config = dict(
    num_hidden_layers=12,
    hidden_size=256,
    num_attention_heads=4,
    num_key_value_heads=4,
    head_dim=64,
    intermediate_size=1024,
    vocab_size=1024,
    hidden_act='swiglu',
    norm='rmsnorm',
    norm_place='pre',
    norm_eps=1e-06,
    positions='rope',
    rope_theta=10000.0,
    rope_fraction=1.0,
    qk_norm=False,
    attn_scale=0.125,
    bias='none',
    tie_word_embeddings=True,
    parallel_block=False,
    init='normal',
    init_std_qkv=0.0232,
    init_std_o=0.00474,
    init_std_up=0.0232,
    init_std_down=0.00237,
    optimizer='soap_variant',
    learning_rate=0.00581,
    beta1=0.95,
    beta2=0.99,
    weight_decay=0.042,
    lr_head=0.0134,
    max_grad_norm=1.0,
    warmup_steps=200,
    schedule='wsd',
    decay_fraction=0.726,
    decay_shape='linear',
    final_lr_fraction=0.05,
    batch_tokens=131072,
    max_seq_len=512,
    doc_mask=True,
    train_tokens=589900000,
    max_steps=4501,
    dataset='wikipedia_en',
)
Each number is 500 + 40 x the weight over its row's rms, rounded and kept within 0 to 999. Layers, rows and columns count from 0. Numbers have three digits each. The size before them is the row's rms in percent of the matrix's.

# layer 2 MLP gate, 1024x256, rms 0.207, rows 149-165, columns 0-127
098:464483542550507464529502510581493433534450528550567441464469506575439509492538496523478478503490470459458552472558460547469538476498484457515494493470483538463489501509440547551484515424470565492483477469493543558536511500563454515424467499450535489511541469464419518449501465537467432479568475522442503487532458454558397549480466522480621559468517556551508523427460466494523494446465
097:497444481511452544488473534471447467530525510474525478473513502483456503431533481537420529472500485482502473526487553430432531483506489518488469477490467544490563459500449506477552518454510471546542513414518509584490456410535563451491566513503475453466506498455438523476484579531473534496427497538510512466590484542533435508487516501470562525507503499498428524507504540494611472525497
099:536492480472535455483504463550413553498535556463507482490485424515511482450453458558494470501496445575511530477526561515463581474494479516483548518461506444549590527527471479413540580537508531427463513502512479462488524468455453514470491524534508445481533500461503522529478428528558488431471541541544444478497535435541522509531533517474424518484548541521510461500489485539517549480462
091:504502430462496483515481500523444491523510512541522544512469512469525502471563518541425518499530451482468544517602520544459505597453457466513515449508520480503516495542442512485575532451491572539521495483449476481492549533502546583526494523535609601516495508525480557479524433432533448518477519453483477483446498510498558451470448536376462496513534489497527529482527538474547605510522
095:523525517527535450482532491395494558513487480526594487475425433554492432494515559480500491478480427496512467466520506611596518521535471447530465532474544563511468444409543419456476508494483417445503466478531560568603479453534513484497471525518512503443493528466540519512536467516521474454568476453487519451487526476453483455457559523408552441492488471518555471466498518439564479534466
097:515515485483520558601426464429501474562504507483536455503491499554489501475426540512438478492446428461538504487460549539491530502589482502477513494433501431463528515526571569555541513460474496474571558552497467433570546549539497480573529467532541537463532519485554488548460450493474513458452559498427447499447436552485530448487464510477526520558514510472474473542487583489510529511444
099:476450495540448576497498472520516491463498549442476570518475509547479552533488557496525535442510479449522559482436473411576524494559485469553506488462393479486440498459482528503569507479519524451508463577506470505459545395441489493525498471563473470517485421480511535517480510494507488446454521507510600519504473504504503533476458424462433508426410547543494518547528460518532540510567
095:519451489577492506509454457540530494537492514511421486532513459443449485441496506572478491450484574465518566546436511518476539540514541512446480445569476517487491512581516495573509464525501435437584569526466526413470498524551500492586502472480509547466477440476464531467432537482504550413471465470569545516477488515620447518422550484479540524490469541499476506481469513498444466471420
098:572536511542498538566507468489524443498448484537485521478527471533525462501490451493440441500533454518495477538431601518489530421451517518542475482516581499480461535483514492415574508447461527551483475498486464567484466500424483465489490479543451514476459519458508504557473532488506471561536528466479405452468448460502462549438543480450492484492535454568462512473571516498521540517480
103:537506487468494442497536521492468499482432479494469465491524446562451562487513486469556498552466474487460543474537512533549457497470469486508455469400573559473516551505497509455464540542585498551440519494507523459557538492472581589517491490441501501500538448509499502452462419493512596483484541500522605589482522490477641580548481468448467516477526509501500453502492533538533452441500
098:463579529512535476511502479472554541530491453483521570428455449492547546440523506496510441484501478511590468501479468473462542438510484454518424517536454512502582542500513602424577519509449589422488511535424483470493457446609494534479482444511536507533519487496520540472432517481425515462549409532538542493478444439526485526478536470522515564495536434496511508472584469505469422483504
101:453507478534500489455456469603519506485525488505523498554474506442417508520502553491471447475490480443435522514462506504449530485508535480570555454445476540527544544509550456478551530567415484453495495511546620507434552567480481483515452463488513459484521425473519555492499482561536492522532466493466453491477489517500522430653496500532548502472490531446453549535472417625505538521545
098:501503522536570502522513553517457478522538501511523516549477513498514434373593472451439477452506546472529489515536494490491451531518509465479449501506553543513494498435495462542551549517487543510528514522493493533488502473489488438452502527488480485450553507487563486480473519578500488502538471483425474481532541472474535481444470504551515479633562541537568541495491510499496503524470
098:466465487462490479539503458510504456481495521457506495479539524424489434488477503457416471455542392517576500429581509521446505467519414539477458468525496552482478492501463514515607488544476479454479490511471585481479524515571501467587485477472419551534562568523489548485531521481516530506577513470513503517431501509474460457475509412470491574515543482548538552482471445448470453499513
101:525473528482524500488512438471526595471524533476505493493447523509502468493470518515503566541462522544497528467497441510529467513527428498518495430449476450517455497454505540507438504490549459507497531481447540489549550521532516564546449573565522490501385503458489476496520499477519543489528434544473564451515467516580524476470477479557525520478514520494546440487481511452551433483474
088:477494502489546505454483577458560457589447425471497475478502521503561449537520436539494488492515442460538496523435553490459554490542446444486428443567563385502512481409521526490473486466516515487504463510481485496558501478454511575476503495510571460485556493474467447597489474498518501562422477535538449476502422479512533530394482446463508489471439480481427478531539499519498526575434
096:464522529529549445485436524537512575505505482514588493502462534506515509502550458507494476490520526462488566507549470555423529516501515396517449422417522506459512401509548562504534512445501472504507481441493468487464461495515513537480496434496533493495506528544462495506560445513515416433490458491510456439530540461573466476474441507526452535473490507568543439509371509527518524511575
# layer 2 MLP up, 1024x256, rms 0.203, rows 149-165, columns 0-127
104:489455528467476566549548525492522442478440456536464514514559438545530572430552485528466474453533539531490505489486535416472521507482521496466495535495526500427377523479567558487465511458467543517490578472495498490464527526507497468483526518497454460550523522514477493454542504505434459434579525519470524507526508560539516532565517581499568504499505567517572418479500550593554479471423
099:487505607499477430542457461493549485582531441439482466482465491539533498476477538591580444557513495497486491544482504509508532540479527513555521528501420477471557441477496480544492532569534537493541478473483517507467548516448532550575475497567476537528474498533567522527456436408529481504518521528435528462510324417509490495498417567457448499542530532521515418479542478530514552508468
103:471475485485564466487472496577530491484499476531465591507471476531626491535468504450556521442540558491466479539464458521501496515532486569491487545513420520523502563538531534577527520501578427501519481554523518434473453528478544562440519525506490507459504553515471524488530529490519509500524494474550538475505548495531612516544568536548517514569521389565469535508548567453495445520445
100:487432570553465503591535451471490518528404555472553486515483431508524535500538530500425518470506540527526574496509502470551551473517545476479484463519627542539484513480556541478522469517596601471494484507470461456506512562501439541529548519514436499536498606470504585430511527507433430491556530490471442489468503546562467452438448490522501541464476561500531510484555534477449451568507
092:498501422457525448500495516569458399444492561435411496526522534446499500538399488530510510551511499493524518509547467447383454440417507462495572491532481476496493549579475518508561462534445516490540531466518434498461474553470497498544494497400507434519479407472455473477461447539514483520439535573540495515533506559528511504601447466588445536473514523506478502524509552558473452441442
098:508468541485497453492526523503515524513444488373544497460501519498476515515550495513563477507535508518470503523527500506516488506495517503491504502511540454553413419496458489447524563593513485478547486472512516513548493538441444406477485461503420478449440581498480589555553492461539464514562488482463489491495535462507529473506504505455492449323481485504537520471524429513443509494483
103:495576489538520582504512499503467631439505538488523534492513494583494500543539479485570475599465483496473492502497481453529497434554513544523489470472443494494508442541477540472495512528438500475427538552392504477525477467550531505484556545519458510444522482503546533494504497474461553502558494546494427446522576510580470486569556498572508517481503547555473419529503531520458506498386
103:539484476492540468550475476517411461601458438449437561533504475537437523444535512543540416488576532443547574525567485490536502479487538508480463432484449423468487447598502509504572482463575473511492577540491501540520473502494423495523474511460527527531481444566433505509463460473500583451501474465475496513487530524485467467478574489541511433554512527461549469416484510422503481561449
108:459474529475485466456451500536463465578522528568507475475551493465525484595534439586483519506511460499520549567487387498536421536578519574501434568507507608502470583473518499545476521476508589519514452501506419556472514524554574468414516522462470539445510562477505558489445473561474530475485515472522459462478531447474480487574509434569511522502478563473525438539475557490510455508484
101:478510501561482487534477450516495451528446523473569557439583515502531507534566555455504484514483479528515420551538490534539445481510525534524570467491526501513445460520528492481472540543464441457469517516542476570501544546527550489503560486464465513444540564431474412430483398476452461598479540521457483441469526487441491488466450516477497534495585479483569481464458536535499552530518
098:482586487493543456480554482494482526477514529427584470500494526491472515544494551464481493522552439502531510512507507473473506538475567520568526542498601515504485499541493527451524482499471458513444412466465504439496482540503524511427419440452482408497506516462488494501440460533525462553559531368522501537512551618465506570526514549531497498537486466519462561526518435467507571514519
100:453541472506454502438575553539547476542506511470509452515466451520551517506528452509488476567489479469427483575428451528503538501480460402505565454542491535506502520491505537471480481483481543503442522506484532456536468585493522526558441504476528536566523430467485482562452492495463488544508556542486525507504454536555519451424480461533466487501457537471494506490502436556510417485600
100:497512638535455485526476430516445530471513531494476555430573534502594419518551504490530570519477459440478513491433533478476469493490523485522555501497474451527579520540472450505519505593452463445467553488524528542530519525513609468479538468475457541510494477482426455513496540457527548515499488471466501526566504505531489432450453505504510569493539489487499567523464546545532543490512
107:545415546426500526503493495490584543518501447462520557482490461465433543494547414394500453494477575478517507473514517501511512453574424482503477500484432477528470596492533514518529501518463523543512415445580500565551518499471530478452523551435534554554505526479479546532505525519448479522505477469516463496493495483525446487510491522510478513544493418509571531477449442412434469519543
097:458474454473378547515446584493483470518515478573507504511591507547542479494503538504520488507564492414458493467464541525499469490541545504534478517493467473502525500507453496510512464503494538563535430569533485487466475469528503472501464423528476542574505465557500566553444483517513488518420543477483499539511386529474524531504500492507515526512460434561521519503482462582501530500578
092:524478522519474517519470548489513464467495503587510450528487509381527515501449514572517509493532499435598507542552496518488493484464437501449541545525468490495446479476451471493445509515469473507488465595613515479577527496564548595516538575482491549525517448523529482506465532479505447482520552502485483578452477479428457482572523501520493501499549541531584518509543556517492600546516
093:546482523521529551541544554455532496543500461436494478538559602534491453488480526490460464554468507503503437493516560509578511538485498516419509454492497468502453479435406544487484511489468591524552537518449594480545465581502562547460532467454550517548529505487436476499442482469504573507498496459446517453496480531561418461522476480492508486484459589424511473525485464538557526458456
# layer 2 MLP down (transposed), 1024x256, rms 0.189, rows 149-165, columns 0-127
102:509491568469449501460479410470496496537543547457537452539513509544517435450572526432507541505564585473472460533518484455490486488526460501487421487517509459547545499563585581508447486517432559514594561480461506481455470561512548446518481435533521445504517518490530498500467541459490485530500481550492516369486428489465444495508489548508507449544478506473539533450489553552517511412472
104:569430463504443482410413547475445529479559504534554489469428508473408564470504455504475456534554475531462540495514556452459516584481495520495497533467482486497474485513467494535555537541507492566545492501524481489530468485549589467437472496484519433490478397511436468543478548563494554487522519505490424494536471486366524493503521501478455497486514504447469568580475552531501468545514
102:482539426413480467533475459514530452488408472621480487477507506554497463535555532549525504489465539523520520464458515546534538530554523545508522461446440545476470497544460494502492543488514576543528531516499540498507470499481560511504503448518617523473498451511442516531513452524511480474550436546487511508509472448511565481578489467489507504547491516488487433456456460513444499457378
102:480499520473493487505459487518534521483461456561511580492463478484503517587567537475442527477506481451506509464500550503578465531396457506598471477534511487509486556502556476519460554514506527557482455496523520473469560521510546489461534461498469510461663585495594509518575524557478517497528473500510551540470577532476433448513476444483491464408519481536466498581469407508560473471470
095:507537516474458478512463509560459488524536496445545513492499538464517559503451531466487505421519478447484509511447484571545491470514444540512499470535540483480541482450553507471462523487494485449497513471451459557514454461504549523482415570531506543537550569540450514540445495555421562476492543486500508478454555512524470488591560466511543509456500438548482511519522532520481549432523
104:539505524533508595511444549485516552482505472499556517425537524455464474471513477527504494448531492413524500489530462459439504506545601519602472500539547546485476541469480442484448520510469493451482521510466514494475615560524460516504493496542470470467528503544471532542502525517450538540514560477435507414504496540490544444528524504484520468493466551535516558423478474465495442476520
102:499487542583490502448521520516573488543502500506482569538419543480550380441532514468506463519560439504465470520501506604446582443491510431480450510512405506538489486436525436506553495549502523500491454519567467535576504511469522465520505455514526510556490528490480477501521574530486506479442598471479492525491513542466448539479475518552520473493482567523507444568500629465446484506491
102:495510566515536560569456491455563531525525487500530488522474527541486474573505493538538475459451434535509517516488557489480516441508430498483496541519503506601460478540551506495530482493585556515446469539455445471546467508459452479478503530485522487479498491498479480534519497472596447545489489528531528571510503475524536520494471476508446473476485488452435489520520544496506465504576
102:514470416520553511380480507503512512491544494464497492544467518504489412453455514498493477570527469539515546528492509440435536480543480543524538452505540470614550433449491584489493479549493514507574506438506470456552593534555503497537514498485508489558501442552446497440501501472475471482534439481478529461508453496524543526505524497531476464564481412571577556611528482599536576485530
101:493497500455492422523497428495518479496491565472527534473496436499519535469572498498504475465542537514443548416501566472486539480521539601460471539417548482486418499534500548484434541520468429563463520466530525459544498549450567554563483469517501476527445493484523476511502466463485517552509448592496491492499511452524544536431491535547532574520423396482514490485552465509556521453508
104:474468439412467551509419443517431483468452474555534486560472536498536499454492432558480496436513523473512541482564478511478437523508467524460517545483547543432528548511523412536544481476520546437503504480409523521529526547574485583506448510505515494438578493483504473466534438571465493519476481522447584479481436466500521491537477477467532449439525590482516494452538478473563475449594
099:531509499499511544484518420533481541501571491467521424485470537447557476481432490523525496491502463437478424465448508486549510426376577480489470500442411507531474453511517443466532505551573520507595517498492514545552547477543507461513495454538481511535571504510584504485559517537475478521420557474473491551463505548524499511499461518457484474511492538516540418468492426463546452509501
098:465482579470498472524473507528500482494487465432438542468528490477502529565474531500566525445452534434481489449450505522456498486529530480483494467448475533396540531518513510460575444499498503445475552483457484522504528457509570429503522462491553461486489546555459437503497574514539546550524468450595494499469515491477503406475469519513434614485482499463488629511529509538595540536458
100:466442521487513500468494555551474483500581450522502525467499542578504481477467523492566586491564497489554485485429413459533471454507507481480526512532522480494444531516483550543504539531549558441473453464495493472481465494529497512476504497478523442558468515513485501471486513479443509493509514451512553510442526497491511541538476558534508489499507514472465522507471513480466482532436
098:477542594464433487520428567445462492521469529498449492512509507575468554440533457415575512504495445500471532479442481561524558519498513531481488518494489485533520514471515481469431482568447505497416527508558550467531507457476511509474502558546502444450494579565482496509440431516500492472406554516418483570569498540543486533510455484501511539417466421465452508514502412541495494455490
097:456446426542518447502556564496536543532504469528482534560460449523555424458474481498530529500445498506519510539444528472457515489501438448505504468423504526441474542470514501506432513528593454471455478511453542495510460455481563523518503541406567458572467446469410469502474469426489519550496506479488482453557541506496549484515511452490506543442446486496492501498472497541477491505457
096:581597570474462450521547506540468438476540537521453543440546384528459481554499479508497534525543479445520495488475444522474483510532465497540559532488507471480419476494494498537498432481467474480492456498443510498499531463438536523489549521573509538563568482481438483456491481502517501439546523508529433458454474525511448516510539550524506573512553506500432435571579456494460513534496